Part of a small language model's weights.
Training: a variant of Muon for these matrices, 7491 steps.
Each number is 128 + 32 x the weight over its row's rms, rounded and kept within 0 to 255. Layers, rows and columns count from 0. Numbers have three digits each. The size before them is the row's rms in percent of the matrix's.

# down: layer 14 MLP down (transposed), 512x192, rms 0.107, rows 117-130, columns 64-127
# gate: layer 14 MLP gate, 512x192, rms 0.218, rows 118-130, columns 64-127
# up: layer 14 MLP up, 512x192, rms 0.236, rows 118-130, columns 64-127
down117 092:074130168183129091119162114170121093165143169117111136177168138172144108136065104140110176094135125081177133119131067177055138118174119092102136133188123085132105112158138168106085144130152078
gate118 102:164146100097167133134150088091114147126103100174132087198134163119115104177108162157060094138144114113119160194177123144121137118127149167102113110087129109129156122157082042102185122098120125
up118 099:135103139170075079141089100091174116066109136110125140115107169061160125066106111099207139164110103100159188132160149120139160082145138161082141143167128108140104073116049073105165152097191158
down118 098:166114154131113075142122123108096089087132128131100080090167099131108156092175191134098097092141169083120130168139106168128121172145132127127131082129114124125169170141159075088133108128099182
gate119 105:149131130086075142207141119145126150158126135140185087124167135118149179132146153115103098067097155106128112113098082147149094133081109161141127101187116152116130184118154139128109118186143123
up119 104:136136099136101137146193085108144099135171155101127099153113107142122149198126098148106173205108191147141038123098130113081107104085164129137106113128147125103171144096110145105111128151180070
down119 105:110113117081156156087138113132133112114134176102138102180135116149140127138071025114152120097065107175127131085143108147141127111134116138179128066178166167072128153078111151098113136168105110
gate120 090:129113163167090088091142099119136112106141168150157174112102089146067134099150096112158134106103103116172133103158120090092109072124153150157103189098128137115138093078149080160155104044139108
up120 090:097044147173134079133170182112126067104151108101123095180112134107141137121092129109154196148139133093071123113134168124147197067133136100102099120104134157134156135165132144138140116094178067
down120 096:161101142109109165078153118102178123152091116177124084188115092153125093098166105199147120112124131081150132173163096146115105109085142118157113186156068125142154129038141147123176116134133179
gate121 107:094162140092135119155123149139051165096097110167132101096148163095107137095116148128166121156126148135097185060139116137138156111092102142136101147056181099132172158135098142102138173102107180
up121 103:110093097172158129103066111100118096168141165093109153137167136098095152087100191172138116183111089176106104061078098133126096060150123120106079182125110097139129085109112186117122094118181122
down121 102:134180126200158132109142137116104091070119106181195112107064174163143079142162102148143151136094132094141128157185119068140159125101138121116115136156157133121149145081130142039124173167125117
gate122 102:101076137123171097088155116163126138106048157199117131140089118145108125092151161134133115119119076135132112160121108074118134164195101148130160140108138182082170088128103089124155126068096130
up122 099:111082112152094092052141110110120073067090073114112130095120105158160112149092071159084166128114084091140183144062096149116167087124144090154157174066139145090134086137157139132147120192122121
down122 102:139161073138146119075133162111103086146111093124141119121141177108144100138131091114130152159142119181126133111077173163209095076073154171140097110090144115092143113150122204177133059170149117
gate123 103:160117117100139095087127146093140101141146104147188137110155124105160096124150132136126156135126141061092158155095136163176085146128134201094096124153116126103118148175152153173125131097168097
up123 104:115147107188139081129167073113155079167099133163121080135135094151244112136051171126144139114136191089097147058127111059123121166054104129162158154136153154139123132120151132115115158180176123
down123 103:099091133158159119096126152106099134097106119069167146170124058146171150130120124134109154135133130103123121083143132143114183152103155092131130112148137132151077113107152120076108131161147144
gate124 100:163122140100135139099137130132130216129136070125100124119147119124115150146142145100122112140098124086082086126139167166132163103149089144145137119060125055101134142123081130114131117132168132
up124 104:139171115127099102145127119105184146130105153097090103118138174104139169118113177101149171152131096094154202123132186134150136118134151124163131129070093103131161099150173155132159061107067079
down124 101:113146158123177094175097071133137160139160132139097033111126132183163124122122143137118128186113125117144072162114162143153069152148121149132157180159093162142102156066136179158104124159087175
gate125 095:138127205140143156161071170103167143157120144105123172119071110169125153121088129107109137127086109047095144164128127138101152145082144126125171147103200119143145138114165074095095144077135145
up125 098:132112099150161162121141140117091141095088136176085103104110124104119104131150121153111142112133114186119149136129091172151135150148074189115130151170128105128108155134144190117155225126084135
down125 095:126117126103106152156140156167095079131163130118180083107147154163113175116174099112130086100139135089179101150131090124090077090114113044119125143132111171149040129102138111115168143105117107
gate126 095:064132189084055137159138073112160116122151079131144190107126132088199140111127110083124142067138089099034143079078047126111101153131108164162106159101090121112120159122090087180162119116138145
up126 101:133075145102161171138149137129123097142117116152053129135175077111141129095181135148135126135079151164156156089156142089136110193142072119079164191142160134168127141056156089140149139136141130
down126 098:168090137132137174090133156110113146138118171174149069096154165176118119124170214176145149084129166109127162143167137126144089116131151159135094176091078096102156142145084099204150142112067079
gate127 101:146153084166153130158123191111097096118161078178166151242102124154151158174149129118173123092140171097144087059135146178168131136098185117117224158145169136061149105114125113152123070128133111
up127 099:145080163057113128169156130148133139093107058116152092112186159104159068174153145167078116123108125143189080111157115127109143073165088131164141129151194120170156080114145190065086134088198135
down127 100:129073122122132184143066136089120129162063169144114122113101138145118140132125171080134078139164133131153161176161107144157129122185062121089172136021091126139117088132146101136094136062078114
gate128 103:149128170114087108133142139092117100126105081167099140153136148153149177131113185134126138044061147093112176148192126116190074104152120145147154139126146137138128138172076164112163048159143159
up128 104:140100100137127073151187185168100110097140128146202142172153089151129178134132173117117078105107184099107146057096079101110114114105172180123139114118079094207137151074144131162089092144198152
down128 103:097161150113087131094191143132085116107093083097089143145168143106123100161166094106117094139168131172103189141040140185102133108135133170158156127192169131158128133115135132180154186121107138
gate129 097:142096167113130120095123183132162136126154127071163112085119142135118092136106124144105110219150129110109190117133097118154108121144146085142086128138144195087100071115142109120160114125145158
up129 096:087132143135144092079162153105105117107074136195145129067053178106103158146106140183169107178195137168117115144134091131122099187125083144155147143158126128152160144107138128088126137196115158
down129 096:068144125108121122103096105131206054099159189059148095059142131131114112140126187028115142121067143081111086127087137089142161108128151156147145099173179125181104160159151120039118111132123133
gate130 100:171130100073102091144158095110123167135146114139169138083125091133100113152097145162105174034089151097057071072136190149148127106163087111158119133152087143160103168143121107155047113149085174
up130 095:084163079113118077170100103156153142165132182140148096111094190182126121080151144137098143119143123114095134165116159098090151156138167158103114125161169106099110137161145123094168130117171102
down130 100:156115150105079118156090107107138187123085188179155161163121149169143161163103193105087162187107125152114080175142128119114126076117073141140165105163115150122133156159126099030144094121072152